{
  "d_model": 256,
  "norm": "layernorm",
  "norm_place": "pre",
  "rope_base": 10000.0,
  "attn_scale": 0.128,
  "weight_decay": 0.074,
  "warmup_steps": 364,
  "final_lr_fraction": 0.0,
  "seq_len": 512,
  "train_tokens": 573900000
}
Each number is 128 + 32 x the weight over its row's rms, rounded and kept within 0 to 255. Layers, rows and columns count from 0. Numbers have three digits each. The size before them is the row's rms in percent of the matrix's.

# layer 5 attention query, 256x256, rms 0.135, rows 0-36,64-99, columns 128-255
135:073121111037146164112156140094082071150133121114076157122132150107203095164175170126171096147173104105140164182107070136097098131065156131151096119158071143096174149133190118144122145206108079126111136125109109102134119097156157142162148111159091114135115131113164110137112133116104127110109184124083144101160162098170109194120111143127093129121172152138112187102104131130102163161098
136:068111112148122148137138088152121150104092129153091145091109160133101097144173107188124124184122135152118100129091099138132103152140095147101146091192109118058073102145110159104204170097146185193147146130175138165093026098131101101136193157130097121132160132138125125141167151187107112145123091135166123114068140169064130123105153101119134167158086144126150220165102121121162058124077
124:125158176137137169075148144133111187149100140104124110095115147125114156110112158106151201193103138117151098146102057123151076160139149087134090144147079129075199067185091120080058125146142178139073173156100176148123126107083109113161110136128076121185098151074124135104117058122152132139158114097149106134125164169139103112164114144177141078106130058147076064110103077166152144115187
164:092077146162154160133144118175145171120116125134145091063133095104051090158142124143079133130087130149090084119085114079134067180074112164147205171154097161087105121183084171048148114163138140157154088115151097105038127100134100100174146155096175153141127081160090161149088081147118085195100125143129133171102146154115096087154152136129200186132097103120102155137118138102179039123132
113:122126113136110062149091095146129117129137124086112172115086117142152108061056100102164117100129110086130134158143067184147153103146138122119117173201080138125129084133146117123075168090137212166067167203052126114071103126143190084117104128132141131115075220068143125163131103086139170097118104139102078100123140067146157157071097130139101080105128113184125128127162122169164157154115
109:090060166109109125121085111106148118097148137107110088119081133149140176166104103119129151080130217136154130092181192181123116193135098166150164096130111127125100149123128178080146160128171093167128094126105164169113122121167201167155095167092106125095131179162070164141184117107145141143149101117107124218125098130111156113125128102126135168118169085136118133105177111132142110141105
103:175124126155105155111140136127092146101081143050166114115121086116143116149155088132098112069112140100118153104129179126153183148131091160100185176078111147105102118165150178126056167137117146175143173134122160151110119122160161123135122125192139132160100177135100081215121121124121148160104132095138066063112041092153129093136138141096134154142102180130140178087147171140130123156129
112:123117109091113133152106202110085070093182107126133211134107182177165142139142111134139093122099065155180096100140190109142148108109119117117152060109145115130094167134124094206110062113149122075108102118167191102190192140114114166087176114109125122139123115165152095128096142125128171089142185085145140064129131138107170126116109064101138135117179149112168095134140123114108168138140
108:110193166219145145100129106110104175089101176065133152191097088143169011124161130124148128125152156108128174175105126117153171168148142086083117141160098135121133089112109132127125175144089151103148129095092136120087128118131129123178125108086080110140132203145121135198169156045111147166096132143077014103144099162099127093112173145170137139111091202134119173148113115132170119134104
105:190084120158098136140122156067131133145132121079136126118120140064124162131126101113100104091147113072128138121147144108159141139072134119123161153131103153128106158145152137124118112143162146177161157192115179192154149071119143155151125119097186103149129152077112119195206183094121155143052159131147045077148103085093134134089179098076137068088120173091105149089108238096180058148140
119:189207118126164156149114145133126093119128140052144125128073104168137142101130147135142100132156118157174156132142206126196150088097154091105066087112045134143135117184155162145089160123104126140100133119141179110183111156130145118114161137150104124134111224091162080109165160078175168091163145174134119111159119094113167127105182081154123111084123087129120114089165155166142217090159
121:163117113071167156145147128086083072144101118119061086147088137158071181151074168115146096113159151155156136117155128122143089087108158119145088152119118099109127114174087109116157117140140138121159110162080132134174102165133164111159078092118134150190089153103128106135171136154157168080168069090151200156133128123167171119117098136176117113112202053161078089103101063161119251090181
093:133145148106080139108214109089058133129190113127035122145096178107148169130136145138140102152167084123144163150107192141141133111109171121126136170118166118105123153154139121136107108134218144114101175148107145134111150115138012212109163160107160123072114131102114104129136095174109161080137147062139124111127132144176137096076109087107130081125163148062099080117133148191070142128136
119:118118127079094132147099093128125154192071108125125043075142073077086184127034144095087162135150077159099102139105109132133059121153135162143125100151194107073101092157105136098144113133163162132119130173124117174126138174127103156119144152104146147107154040063087134097112067154126068134153103134132138169105152132129112118148102140191124134138139114108163083097127049208158132115116
107:135079085107127195170165124142120091144120104134120136097170177118082236163114156121160123114125126156151100097196152155127121075110134136143100116161162100116150142130129065134111092133126153147103110131152149153148124136136112207090136132101157157130117087110179125101110196171121128077111119093136232111130148187124124126113123171132075196153173077081089071084122157149085186129160
096:057160137088158112071169182131164118109115170203147171170131160131219055077157127150079165145090131106140087148088143147149144152149154080115110115095070125138170086085084088179135151129077103102097140081087077075114147089167113120097111126128053160184148114200126141102165091138182125116107130119151116101152153154110138139160108153121148098108063204135136152183138094096106087106133
103:166074136207087188188122123147117141153123125028130139087105123149033179131168084103157057109139061170164138077168113079138083113181122131170163100123171135119092165154125139143114083115187167139112109104174182109127140143106098139156114150129185120125086147098165128167141108116079157146142123061132157120088072090141142135098154089065107109166167056085154128107131107121115171157058
117:114113110093094132161157097134175126167115109147068113073112152124081215163116130123152124163142070127111081104187119095161079116125123187124171073153180106078105158181146123132121081100124129095137116122174165117149182122095086141130218122148200141091138094110157158083113111154112114109158156156156190141130118120177122174117082114143120110141182087082139068103079142175106148152121
098:119167120107180048110095134123172115063158151233134165137116160123183074088081145154113165097108142110122073132089116150109175137131122112102096173124110146169156114097144105143177153168074115117117148110079079101126126123158153102142113133141075143165099139154129133133163076092179135154131112110107116131170183148128127095179080149188124152115090176179141150135115155136089050078139
093:139192150157147094103132160138147169102143114063146120153087127161167085148120116145115114155132170136161133091129123136137184173140132121109148135127083215142177148103146135165124181130081158181154138120107122153121124171135123074111072155095077117134115162160087083181176129085144140117119112179088129078191143111116113090158135121122194109103075100182086143139137125099135107096115
097:110138126103140060151174129113157162126137177186106170117127154112186178133134115096138164119167109118108147150114142118164105138112168116130113076171144100164135127115164152176103084120118087107068147154088144129196172103116096146151141130175107152105155112143167148070099174144141157120088130167113145088186128199077113197124082150135120140160118191108145167132114163110103076120172
105:132161145115129050107129154147143142084182151186150153140112138139205042136111145143100150156112151103134104151078110148123169168146111087110089170105097134176172114121099123139109138124136080170145105113077075101101136054164126087124111103101051112155176171198095139109159108140164112118094128132129104126126133173111140126175109104150156107079048203150113134154128117124153068110151
093:087138126098176111126103100181114079105134090162129101150096104051128118118145098114185147085137078196152132152114110148110127139142114115145094084127115038072047102154096110123096117140084112093123123101220121130109158193137157181145125112133168132070085119150148091165149127106174110138141096087093117110102113163117096124139121107135160181124122119151161117114166079155133180139120
102:139107119121151104160019148131157185165126146148136150178130148148150108094192149167079135160118155028121181195148103103094143136136146102110119162112056147164188106078160123137130130128109120141088127168053113162099138071086148132126109118137080052161128210182149124085141149077126149124129114104157059115181092158094107153168106151164092087119112132126105153185141175095082117127123
090:146167130137158157128093102149125150144066186140155112117078079144183065097074124154094105090134123135130094142100126192153155131095136122131152158163172141164108106141134143114136142142125157114154094089070070115103179161157108086164111152111116159131135109164061145098189089113166118161145106142120129146094144147193120068174126116184137178115044127125134146198118129114151072109126
107:099061108055130148082098108086220139184145133190164092135122156182159098129140126115083155135117144085098104174135106120066109081108103146116142248153092150148137114142147170142178144136137109178126123148073122113091099113171172117150116054116114117167153166144121104198149128099142120147093141137125103158146134136118147144164150140179180079067103121194077140150087144096147136148146
104:131149139107125123093156120136088092077124152105147125163125187103122079140094126118163083063083107170177120083119164177138132125173089120130141131101126123125155146169128095114113119118156109141135103054141115169124133157207124089119127138053142142125117098158079148190153055117184142137145098110098150140144141146194173068137109123130125122106089124173162062128161152094143113104139
106:192138143124146195142092087129116069110088162077157075140144156100041188107094126144174128103133101166131183123213123113151124061114129148115091079104171164143088133149112116115112106149150152156155127150161154082143139169117164164146183120148197161112133081099144098167136148123065146121137102099124182123073063116162114160142180126116105119180137098174102094087153163117081224134110
111:150174125114074166126064130078073167081200087117038141111135080128206148162151196123116153167171091126135135163142131094161121169096146124103083124175139131133114136149160152169117123095145152129164130131134160091185105150064023190136134117184122136113091084103151133145124154118115113148092120151077124085161150119120106226082077135134121163111128142138117097115153162148129121108190
107:131206168138135142099117111168121117107142163149181147227153168098190124102135135170128139136129140055104185150121150086117163129099131117152034055102108117133189139072116076153085149124146105132155131150127170144069161133103153134124106037116114076177136185156095119118141138120123146131099136111118054100193089107079143128126107069118149150085107181130104138134135105151101186140107
093:052071138102118131097090061134145111104144150138149098138140084164098084133113106073159139076144126132145112108157141160121108092139142095101148172092155148183089104171089054109118152104097127151145128130150125148132119117158158037138124112072143159111111125160078105222127006086130109112152118137129132117132170115129136139177092096190108116105100093206134052134141089120176153120139
115:166110153131148199148141067138147115121078100061111087174096141128049194116124155111156108100146113156103178140175125099089081118128131146099120074077160165093074174157122092108121105181139143097136135131165161152104130158101188177097157171195170143081136139124139100135150105138170132102141133125142198116108084103127170122073149142131116130103177089154139136088144132151109255106082
092:172106095136073165143138122142111154145119096099121076085125111118101163169148125164095121134090111174055187183105159154102099135114121150118113135155159132118048130190086090066102100084148112122116144159175093146125123123127150111097199148118159106118142139125104113107142052154057126103169143138086169142069110085155103117136140073091118104141134086094134088135100082188167182147102
105:118138157134100149118120086091120139051136058147140079158139142092094148135144130121161143112122131183126171083137149144141148091177137128116101121106217121084117153157120059076120113162086159110122128170177139147148139165146145154140222149127203123082086061096111071121140125079126081155110087081151135182117132145121162138132126138112164140100175103099142099064122059161122185142142
087:160135164150155132149119099041130164073176066141141079120130126073125152176151122141148136123086101191153137106124174134078120154218121059043192130122145067091101124156138071112140172140150104137127164169170172175124126120150137138116158134182147156100088107088128108161087170187152114160130125050138171137120136148109136143124156177131164133135168111163124096080176095165114083120148
099:135110093169105190076128087137097131093105211141095101103117114059114182132157142127174111109140189171138131124125105155166133154074137142174093116162137101153098136153112170094079125168113143113111128129082098143074149109131138122114119155109183173177115111141104110120200041039118116127169081133111089081149104114177139092143113108120086111110144109161094098114116193110182125151120
084:096155121081146090157158182133155120126201131181135130089162088082226119133093096108115130118119166160170139131104198141119119171157154148095096137120118076134175042131108113121099133048128141092094182110122110149094083122162111111154066141100104128148142145123133099113113102117108109121144128102122078102139169163111122179141099090097181179112127146118180174068123073132108042214127
145:106103146119127107173135147146065095136163160101143118151203180166125077146143136119141070107171154144129155114113167126079149160163104109135130103099130163128135139126063118156094156112054117167138109094144145105056149159167126116076134075146097098130109172165131140144102134133199139095090137172096154066106149134073112115121137191155142089128131139173132191138105168119162126151124
104:104106179070115159075148132146081114148070136122087098137099150130162136087165134119153104164132172119113116163147142124164126132209158142083087146170117143115116107092101129126139132090081125078190136134072141055119132124104133169103119107107140153118024176116195131117154137109127120129139104111138195098124127128139121109161130150060103134146152157126104111157212136062160110157159
177:140056090136114150141128141099133098155167128126074075053137141144119089156189145115128090145103105126143060079097104114096167150081132118091187143146076119105115092168109175096112113133190099147129188089152150114058160109170083095124165164175164167082096075150141170101073131152137075162116166175102091095131163129132155090101151086099103161155000151133139146162148117135147060133100
168:113115135150120153149126093103167112169126169099090109057070136097110171159119188147164049150105163108114090107172085133122154074099149082114134126149112135122113207148102154118161152149187146126122088183136112154150115129122099109145110184138101099180057070184131168109161114104096076188127155077150160176122165146122129206107095121087132112141175114124060122115125139114142144095129
131:107140116125159106182071131173179067098124139161141144137045110139112114126153218140193137104147106134103128050072071143118111071131146110167110109095123122143145175132127136128094145142180151074161170118105119124104092123105160144093143103117144055147123113164115115154121114131068106128142112122146128176111186075138131177081091112125079110137147159103074075107083081134161170116157
133:109065088140126106171106103174149184127154139107164102104163126164082127160118232106141094100184179119156094092134139138120141151138116116136154118121134148096156154144061151098049133096133187175128098128102080125121169123152109057138119091169092109132083135149117181094093121130093156135114113175126128128086147140088124095149086154141103105178179083166088178111081170141175084148115
112:112139163107126129150118132137121117146074143105138124148071063111110190129126163164145164099160092120116136152140113129141090074144186118201083160150164110181138150103155132128055119136110162074145112173122127102170115152092135167157083125111113105142092141126113120147147137103072112103129106084163202140113136095120137125151129132113099093143203177116054113072123118090084172091171
126:167115096122148095106111166160119189105145124116129179181216178143195113124114077136125131155102124075145133158140144129110066168148101118099117094135117143153102143069141095200125069116097146159137070111115124098149113118146179200145162077028134166125145152133151129158150128119159154113101176086118128059117127141160092111146133200189178120087167098116148113195160129118077133137153
109:143159150089096147082166111128097176128110084081087154131229182147194136124056037160135093181092133099122124147113151171122096144156147111105122138131111128139083155083139106141162091098144102159153087135100101134146168169134128148175115140140088180117149152112137136149142103095145121135136134043120154097136109163203081126130105154096170147170141074113147151199212128114098139127115
101:159097169106121162049137112087084137143169157099109086109159164185173105143108053178114140149087141096120104175115124124099166165071145130052164134131077147134106129167186115127126106157106114134153177162117105116158129142154134167137107070135107200151125116072119160152135082183154077106087144140185100141132107142137147110173171129134177150126051114171170100172125114141104097137138
090:176129123111124065077145153109115063142174102104118162186161182101156100156141087189160067176139104165089073118079089086075150112143131098110151112123124099154112110113221125168153143148157044117084151120110190103148129109091169168125112110102134168104159141114158103135090076121204160170088180107169075082150136085144075123171118123187167086055054166097151105117141092114115122122121
134:132095046148154174146088142159124057115152172120134102086120142155074102153178194122148068074182104146147091086098120104132155132110134127107137121085094143124114128170093157104076171119153148136126169157173156090075123138153091126107154081169141105123125088189140183137087145132152126117082147188087093135147159101124151122088100128125096142163075100125117172095055146151195118147095
105:120120088140148082085140166093131124125158132144114133145136153175125077111139056132167121191087142122099126101113141113141151123104141127086142153140136121152098110108218131191179092177128063134104155119099159101171104108131149157137116115083091150125133147042102154157150090116178144167137176127157050112123144102141105098173144080137223177074087150146151111169161069113101087121114
115:136091102143129120156136117091175109145166140160107118132004086122134118108190255134152111103156082102118110142099077155133155093120128090122121136098102098124164128191112142088103163094194115111070188136086153125083142116159107094144148099181153103121113108145145142132099130143077106144116134208127132102139169074118129142072125054110078099151102106088042113073104165135176114133121
086:092069176142144099141143101174092136114127174097138087126103124091124130139168207103144177093148153174111150167140050108157138112098123121156154110113159172094131116175080146103087131139082163120146126154153115113133117079109129174153148125144119062122058124165150138151151149155137137105148079117134162097035148125079161138160165171140072137132199146107050144092085120133166126163128
092:098125180091121072143132150085104131121109118143155160134138158126153107136137141132127125171114155086124177181133165219158149162159109132191095103099153147146160161101115083179157109143078149169118120109129156162126133151133120136096132124132122159142121204113154139150182114159152150068135144156153194097103150170074132103161121185121140066101151164183155117107155187105096143144117
101:157133083178097103123079126164115171122208161116114139115210145143114110123096094093094108150099174113094130070153127118056156157080073116083111122135095152135104105102165175134143086194173113135146048132175107081094075100158133145110082139102133185096079061128148124177156122105180105101105180084128073133105100145161111150138150151165201164111129129170082122151147118101113127084072
107:138093114116128112097156137125120169132174108167146120158126131149181120115165091169120137200072131108153116159115095133110149158106123108104099169150109134155133084112164142126186071139126072133130136107062119130118099078164136162110052062109163181110121178105174129075128075116147126160118149115136094083131112107166155131165162081139137113085062159157162150142144150133097099139130
125:109110165072118180125199075098133159124124054115107114068096135149182136147138118190114133140096158084117148211095154209170113155129110109133139171121124155117113182121110084137139108112105149189154166144084085177166148117131137093154098138153114122196102180136115105114157091133132101069144084105130160128081137139144109129143115135126149132131145087166108096118196158154160115158167
168:096200214137147117138154117101117168136046125125111152127055093109138155135137166123146168116157076132124196160133116176166096088156171124174090153140119125132128187107092063141112175109091166084129138146108125135166105123076157146165125160143122072161109160111135070095161117140086146079155082080108193150105147144101121179090107144120090125111204142144095089132148103132152169109171
086:115147134096169050126126174154084160145101115152145177216171132155223112126130082157129155113098135090171144151157111205159116123164165158131069148151101156132168077066139082153140118110114111186168163109140090169142144094137166096121135117136105123139139180113162107137096148155183155156145136140137140069137071158097108087138146152164132140101058149164136115156191153146105095194128
096:131172155107177133163178083121093156137095087125149085086107116114183213108119157150128145190139115084154168198176153157156081135121162171166152091079139118136116190142108096134143132093124178151160129166126145189191143140137142160178140140182069136178121196113132119123157089115172125043130100060134202148127086138154093158159111162122136135108153116153139104162169118146139144088191
084:182142100111124103164099095165090078155075118079111140156117108066134097133110178125168112116118162161103144099134141064085148129102101129170170030094118073112087148156106173078152122132147126114142115179187112136119131117098106144122193139145157152061147128155123066142122168141103103104140132086158142099149140092175090133133078124133178140179151141122101140078145093155151181142060
085:116136153112143206094186062170085109143119155119097076058143123164154143152143117118122126177091104130137062118148148069150140101143086125166219108110115129079153127148113164112144091138133102160126136111088151152146123135114141134086136174155151169188131147203162142119154143103100175127110091102101135148073118122207160105149124105149149207134118092161135093079117132134119166097160
124:152087089099134095123120225071126180186127101143116157155129143143148087108124068117136118160095093090117125130134100139134125103102186151104103177156114174192165096052182070166124100122137090104159121105091104137143130071113157135164068099100116149098151134101140111097141089117127104151121169111181095064135130137115139076131151110174118114125082143115212122189123136090098103147156
095:099067090108137167135144104110108128123136138069130095067078130145167158158134141161098114106083178156141098140136129141144152124122138147091199099081110148102128158190097171139150104171158130142155098080135098135092153112141082110121135136159161168159160084184111140144152074080094036149118159108137141174153173136158094113134127070124156159119124081129082138104085148108159095148124
119:122192162122109069146148200109105134174131154135148209188104099115174143123081134138094148152139082067150182196098129151158076113136151130114025177138067152139131135066151043157105139082121156092141161144095144131134091134112127138193085104090075135143146196105161105121103147145108169136147075124081146080121131154089127129063087166152080087156136146122154167197185178128136139144130
092:192104088127202098153137150143088073141123112138128152127217127146114100123126108183131180120119102122108226184093103117111057145117156129157115075099141094165168101128123085092111082132121097180117140095084152078139163161156110131098186117122145120065133126114136162145117100085141128122188127123109117116118086135177116020145145138152189092125124132161124120160167085092145133153132
113:115134125123141085157104136101153125175155128118121124075138111131124144118113152136125096161072154099116080096143046115135140048071139075093148136155094068133120150165151201107159183111164121110123138103142130086075151118107049134165164088148129149118063115120152112132074131135098070161135177115140089134124122154117123129114118141102147082137096112141106114123123160131129061170103
084:144119097134130140121130130128110068121044117113130115127161115111121106122058119170175117146133167191108172131184125090124153087123126145118210053073167064147142139118107144104138136105163160131116114129146127160123123203157128149132205139130165138129189108130113089132115124104196122145125124130118151126139165120215095119156162115127125123113107100108111109108120055113104162119097
091:131103090125168193114131086095153077111168161080132057084112113160107117153102102124155093089153138129202152097172123145107185184119110128102233135111154129100150121180079173113165111189125083154115131121140107120085158139190128151081152105166142111145125115141100141130149086120168073119149133148098170204147130134156103111160143089105159126127122074137107134122108112110150123116142
121:129165191151116193119149057143107085111118119092100058118118087060109149149129130137160122087129132182105143116136144121169142100137119129109172101102181077079079148180116186086105171116168116143103133159178118124097125170101117126130195185197172139118114068136094104101119152112094085126127109098102148176134113097174135173083116101104138157156175108124095099121131123147113183147095
096:139090076134124147127131072136167139093096133125150069071141118090080132137100129127162116117156174228103143076141112117113160120121108169121231144143172121104073108214089195096101143151139101141179112128217122098089090145125110120094189120140172129070147083158057086144137123140143103143124144176125118167125173119167136145143155145100139127094125110130110109143094108139145088161116
086:107111121111115194128140096164125093086115181141134125157133106094050129116127105120132162083091042154121122148161157108132108126159132123170111126114187134168133100157121133121063181078092130061130127113156115141141134173107129170125193128181124116078132114127112134138113122082112201150097121171103165139165120135189113172149123110131025101140160124076167139101136154175141164158194
073:097143178160159116143177112152131113086119122139161140196114098080121150109150133109103165065203157119087186131129075120106045149146088139141104154167123146089133170115142109181105125146077148115151121159156135164156103112090141113161123131117146096146137139093048132119143165117042163143118080113147141099119124143085128179065131081114117126122196111109123144097136151117153164146179
093:127122110110087141137170125080154160152089109181125122097137162124191128179156125195148157174102130104103104122133146126134129129093138112118126175171127129161091086094091192079164151119151126156155143167131105098143144057119162148154143064089115145126090154112176094103126131107167068079097129101095111100116127099133114119187141153117117157136088139092086095162198121103160132082072
# layer 5 attention key, 128x256, rms 0.128, rows 0-35, columns 128-255
063:134140127083193131122080144112110130101099124109152136126102121112137076104111078030162071113090099130087128140102083093114145142172158168107128144144116132151101107138115125107089178185109108112092141066124115138129121128135164148124075077150073143120152136072140097178126135112123149144103130087204101155158178081112068144148088153134137164124113142089167146130176212106164086109157
062:146094147170160153116151124168153153118107145130125100147102135102167078087181148141132109106145116122120137091113186162118140120128112170148094115156114148142062120151074170054154130138132097096160142103103074131095099117126164116186119120148144116075118136160075136111140127167148170138183083108153205110136126095088173153143147128104135155157135127165097143099120205152131092096148
053:186095171144166188159157165195148115187206179112067063144166193113083130126156119117099078079158136129092168148132097085141129140130137129115093109169133125117152076165120136080126112119123086123132156139140130140187108109135122101147094120096083116078121076082114188115082089175134121187195127106135061093148130178153098091081025094084094130097122123138147067148100033131117107142154
048:139075168158141192129160116092154151127082156140130110073112158166104113163158103113147110175155166104099167156147155119141089138158068137137085099158139111077130121159141164095126123181135073148124114156154087151158139077155169199137222114114106144119092071182117139080166089088140126215091097173120132147224138111104153138172119149172144146122094122177130091075175168089077156149084
071:139156116123199145094189076158088102092121111142137129092111119181101159154075088159172097095101144118128158133147167072157122132052152144157112135128069169167145148141135138034115105120143174123142128128111154139150136102136099144112185088138094135183119115170144158173140106105125103101069093144102126152144095098186126082068119133103160119105118144026144169099119061077084131072136
081:070085172104168130143104136211105169154143121090129141127095160132104118118068145141156124153141164116124141120143162124092086144148105151162153118139143115103170174123109169134150135133118108093105136181077113154104058140167130127209118120148121107138104122174167116089141117143109154150092100118142128137098156080136107055177066162060115109158160115076137124173097120080210127138145
088:147149126134114077143113076088109122136125108072114193142164121129151136174128105179079137139142150088166107123104110123107118127084119149164148131156109164124119113151154107114173143104175104134129118113115173093165111165135148157104146083125162114192141165123146133176165142052093121098105158132171112130186126072132156146207143157162141074087097153132105181120079110060159155122162
084:107164133129148045118101165094128153165109172132154177164176106142151132122131102173112115159122162112167196104092176175139165143131172142135087091143130115189158138101108138162157127064197165113144110073101158084134108119126140120113146080132124102066154127192144120136133155121127155080136151130098195108167115128132114152155158139168138108152150086068192119169084087105118134121129
092:184134129093138137125134118073043152182094147095095168177130129175192133123119153098122122180144113087135111181119083132123086152051169129114127089134123154091139119079167129063150122136133135128129121104103118097148111109092103112134171055127053090161131176151115115130106090152147135190129181101157107081116100143157110192146154164151113166110107120140161184121088120088135177143084
098:135139140062124144088174113105081139204102118095108130115096113141126170157113121138078143154152220071176106123146115063102100146100146145128175123174137125056206083108150167065110098063194150127145146151100162121127068098137082089120088071122135155192097093096180160066141158060063172115125152128193124130098158084092125104096170140146128141165103098137134089159089096133164117160122
065:112165058168182116118094185164071098148105136087187226143161196164124143150110132147175115106137149105098156167079106058110139090081150118132130067125113077126138131149126153119117154136203109118140177115160181042157111129098099118141166099173125119132083160148123177130127082095137132086098137148145112135175131150137153141126129160133103082101132118132138123097078112089092194115126
096:115063168150125109150189133180151139107146109115108123148085133124060125109117147131135119070110100133161155174101165100141152140199082126074134098104143129190116128172123105093186093137065135090070096178110136140126150164119145102119131135127053098072161164151065141104155123129169153148121072135105144087135125123104102093103141158062113129191105089104138151158141134136165164088123
084:168135106122118191046135106117126053185146117139099122151163066103051191144188112123134152088124140124182119063138210153155114110173150136164161115131213139117152133152115148056179097135149169141079117185177154128124110151126031116162141108175125150134115147157124091133083158060173154135130139131106130136155119105151142050130185091115092076148135149112127073177139128131085124115181
097:136107131174109140158157067083165117138117141161147089124131116029089096167127162156134139118097088208114140190160113146115142090186099118115116184149162119138092113161142122161166119171072140130116113140111132191164131197112185082168147143139147148098105101106151098101141111114141134145130118111088148108155112135082127170102131111096145090097153042091135081079193108171142122119153
109:100114141157128112109139056080189110066167119132105119127160143144131118091140115092109098109096168177124141114112140158175148151166069160137044120107129188169113154142145100148144163143078129104144152150139116082129163152110150114147151178123163117089127122216123114161179131134106115091165119144079177163114118161125126167133137077155119154140149137157147063056160063129170116088190
101:117138137082162050122104181110142129145123166142119216163116157187183144114133130110121146144142163121103130111114099147089125102125150137093108090144077102102172122074186104157107168094147188137105141068103159155117111066107101158096103077119105126144098177152113137112154162124075095162111160103123106078143092131134134182110126130125127116061087157096119179101131135089038131129087
091:144126127180129126077113108135195107115127069172168112115129079143072129093175145128123085136079126175135148098102187208100119126164097166121086151092165149156148134156097113097175133107106143111130117196144115081099130145152120120117109153155113085143111096150150079144111155130107159102152082138071127176120135118131063062116112112121153130143179135147199065115103090179133159095125
105:162126115159134090133151058060140110093102134182130123150153130064110104140105142068157111096079096176101155167155160162126148119167117069109118134164186108154090129141134115123100155150044133108087138156182077142094156161123197123184163172118131146018088134136123094112154130167140124154177111120126164117135112146139143187127114121059137087178149065097154088159144089150133100112138
093:157134143119073136122148151127110164140156153120120151113185178199155144158099140132105141129103123103157118076131090089135131145066130095125135148095088116127145125115117125060105113129182136167105137126096158245175133093116121180128072084138082135208113106133114084153126104081125157118089181098152126120162125112121194108086118137152122092158147100091139175128107212120107151159115
113:154128106129149117124136180158097119190131115046130191177122146183171169126124107148149107119176125072156145103148166078148141136082170100134152104085126169143156136069142173102115123131171110117112141094096172068147132101123090168139051057126077129108105182123114198151130155161123139100119166119146108135138092088133135161122135146190118057140119205100170175195145139093107200164111
087:127163116114166014143101163103127122142105114115153139110140151100127090122166104074129129130163141169140143082192150158133147078178149104076160107140138053054160142083115142157117189118083146114138125078144140144116136135108112116123101171124140141040091100138124131065192113086151120087146145129167125120179096133085127143132111137090128118111188085127128144153128181118108048159110
113:127132111078124110139159205191087155158148101104173127153179148143180119153137120146097157135129133048135113066137108057086112069097144128141164091088094126110151122087160134095146100118144122140115097089101161157130130091128099140086061110140088130198101198097137134127087113116123116134116195116210105120149147087125183111101175118192117112118137151138117193192113145109082162169102
110:088108131127106124060132144134171134115212150155135154106149132134132128103153132189119141137072118103122140145103117174126118118140102181168104124155142147169133153158055097158137117154055101111160107113071085096138066140130101125120148157142172110114153098148142073035199130137133092098182063165144135145099148166111106170155111080124124102085142134140107131078107152093151099184126
112:130138140102118069120133158170121146170158162092123186212130123217165080083199164158133118097183145056129128128110122112129097058081118128159130082158074093131118146071151105126136087137186123160162130091081102097095109137140107081162094041090103111135162176106168133151117140135080140166134169118193027132099144155110148107133085105156138109145116164153103143152089114111119145138130
092:132190152135160130117146151088117150186072075172184143194130133051155143180075148121076110146158103148154121168142151118145136159125176140095094195127139099091204103043103124051148176032131153090127170136079121129150125134129077143143091128139157094125104148087169137081139140088147116119143106139125169096139097147108123120084129147129107179144123080077135149133103113155145123116104
092:094113150068113168145122136195159125169107163125116109135145146129125150143114114120067167103149128102106094121112114116145119136101116129126157133112100122136168101158108123169153137147157105124061132130081140152137115145172166098109105147135118126148141115072142104084068130088079138113162124120161125168131166166113156094072119106188107160177181141088014153120131164147117135116089
088:154115128202134143123099180119112135186183062115139135177105122085129147103077151103146072154168098144164101119176173100171127153103225096109157137115166122124145140087121113113107133122139081081101140063129139120131090164154070167147111016112121167080135165092129187116156124166130090116108111150057089135148085144128093123085171124089133109155116127148149104157132129124095116123149
089:106118149138135136080155050115143074136125123133090078126116091053047122114139092134165099150085133183150109169138151138161126198172129125147104185144177126112071117167085094120141176165098124108090125173135117050132111156146219123099141146119157093073141075140136121090152132128111119111167073141075176174138113159159101160155121132104135171126096131105125069049132141159158134104142
091:130117114130100147116113145123094130085116179091166107087142138161144080114106120094099125124136127143165098081141100079101169116172138145115094137130146099126206127140149115089125094147125110117143105092070096105185110129146068109048170117126131106120123126121136161120115087134117120153156160143125105169134130213173153131105149159202169087196123086101058138097125149151131133178116
102:107099131134146089096134204190076171182122125123108182171104141172150131129119093141132146093145107078168066103152108077138103085096113140184139080138083132108212116122207111114146039101150171149108082120047149138135133109129101090113098061097117136149141146119155163113143120123095187133163158137188082109103181114143173127114150098164110070162099128114127171134078089073125155115137
099:132090131142134180146115119126153141109153162146166080181173142116066151146168143107113162129111091108128123067167101134080166107131098122150098130214132107131087118188084145135147078126118105102118110127085102123114137130164141127086125218126161113168114136077153068125071098164145132133091153148136112102139158165131120150104180147148129100117214094138123067089138133141080141169152
115:115109118144124148096113008113120108066155148120113100105104141120069136093200119140157085110098133176116166145127132177147132100145106136103141109098142175154077120189112151148119153178106147169170124149170128055147121173085219160150144220131180088108140060130127127139136153120128112105206091116115114155074131107102097156142054111129113159118119131150132079041117155156159159135170
131:142089101157083212119147068089123096083151116116168029061150156139003133140122105139145124142128131162116079113102130137118142120104096147170177164107203166147105126220105173100139126161106092138152138176091155109127125143134145104165164249126189147134176082123138090124089118127114125132107134146130066189120138142133127076109114105159153142106146088155127108058086067087165130122148
083:128110125130102142158126105111149104081185125135121139104143182127105163126138139144153145089124085122102158207167158152113083133083100181149178174131122141218104131122066153125138122123159140189132115152138137154110131166148138113189063123103137074113140071145093193118099120157125105064134130153123131130124104154062046197144091136078045129131135088150113175119159092119168122134137
124:182158123145134175122097074114143073101096132095138065128167181129097182105152115133215109152090119156096195163191114121118113118099155161133169121101173085218084149134119192097111155157143101131138111119152152120152094135115158151134104086160173066119106117066118111118149158171111150118147107136148191194159145134147133180100192076124069118123173123092106126138131113118107182142130
088:122147158099113093080111134095172183136184118134065173157100117116158180116182120116145172156138142173130094105132158144198093146202110141126089147150171069105116128116119126188157163123127118087121143122058140134164057171116147168140103133135135096101121174095174130113120089144143103107134156067111086118205112161106082210081066135118159135162192154147127089107118136167082124101189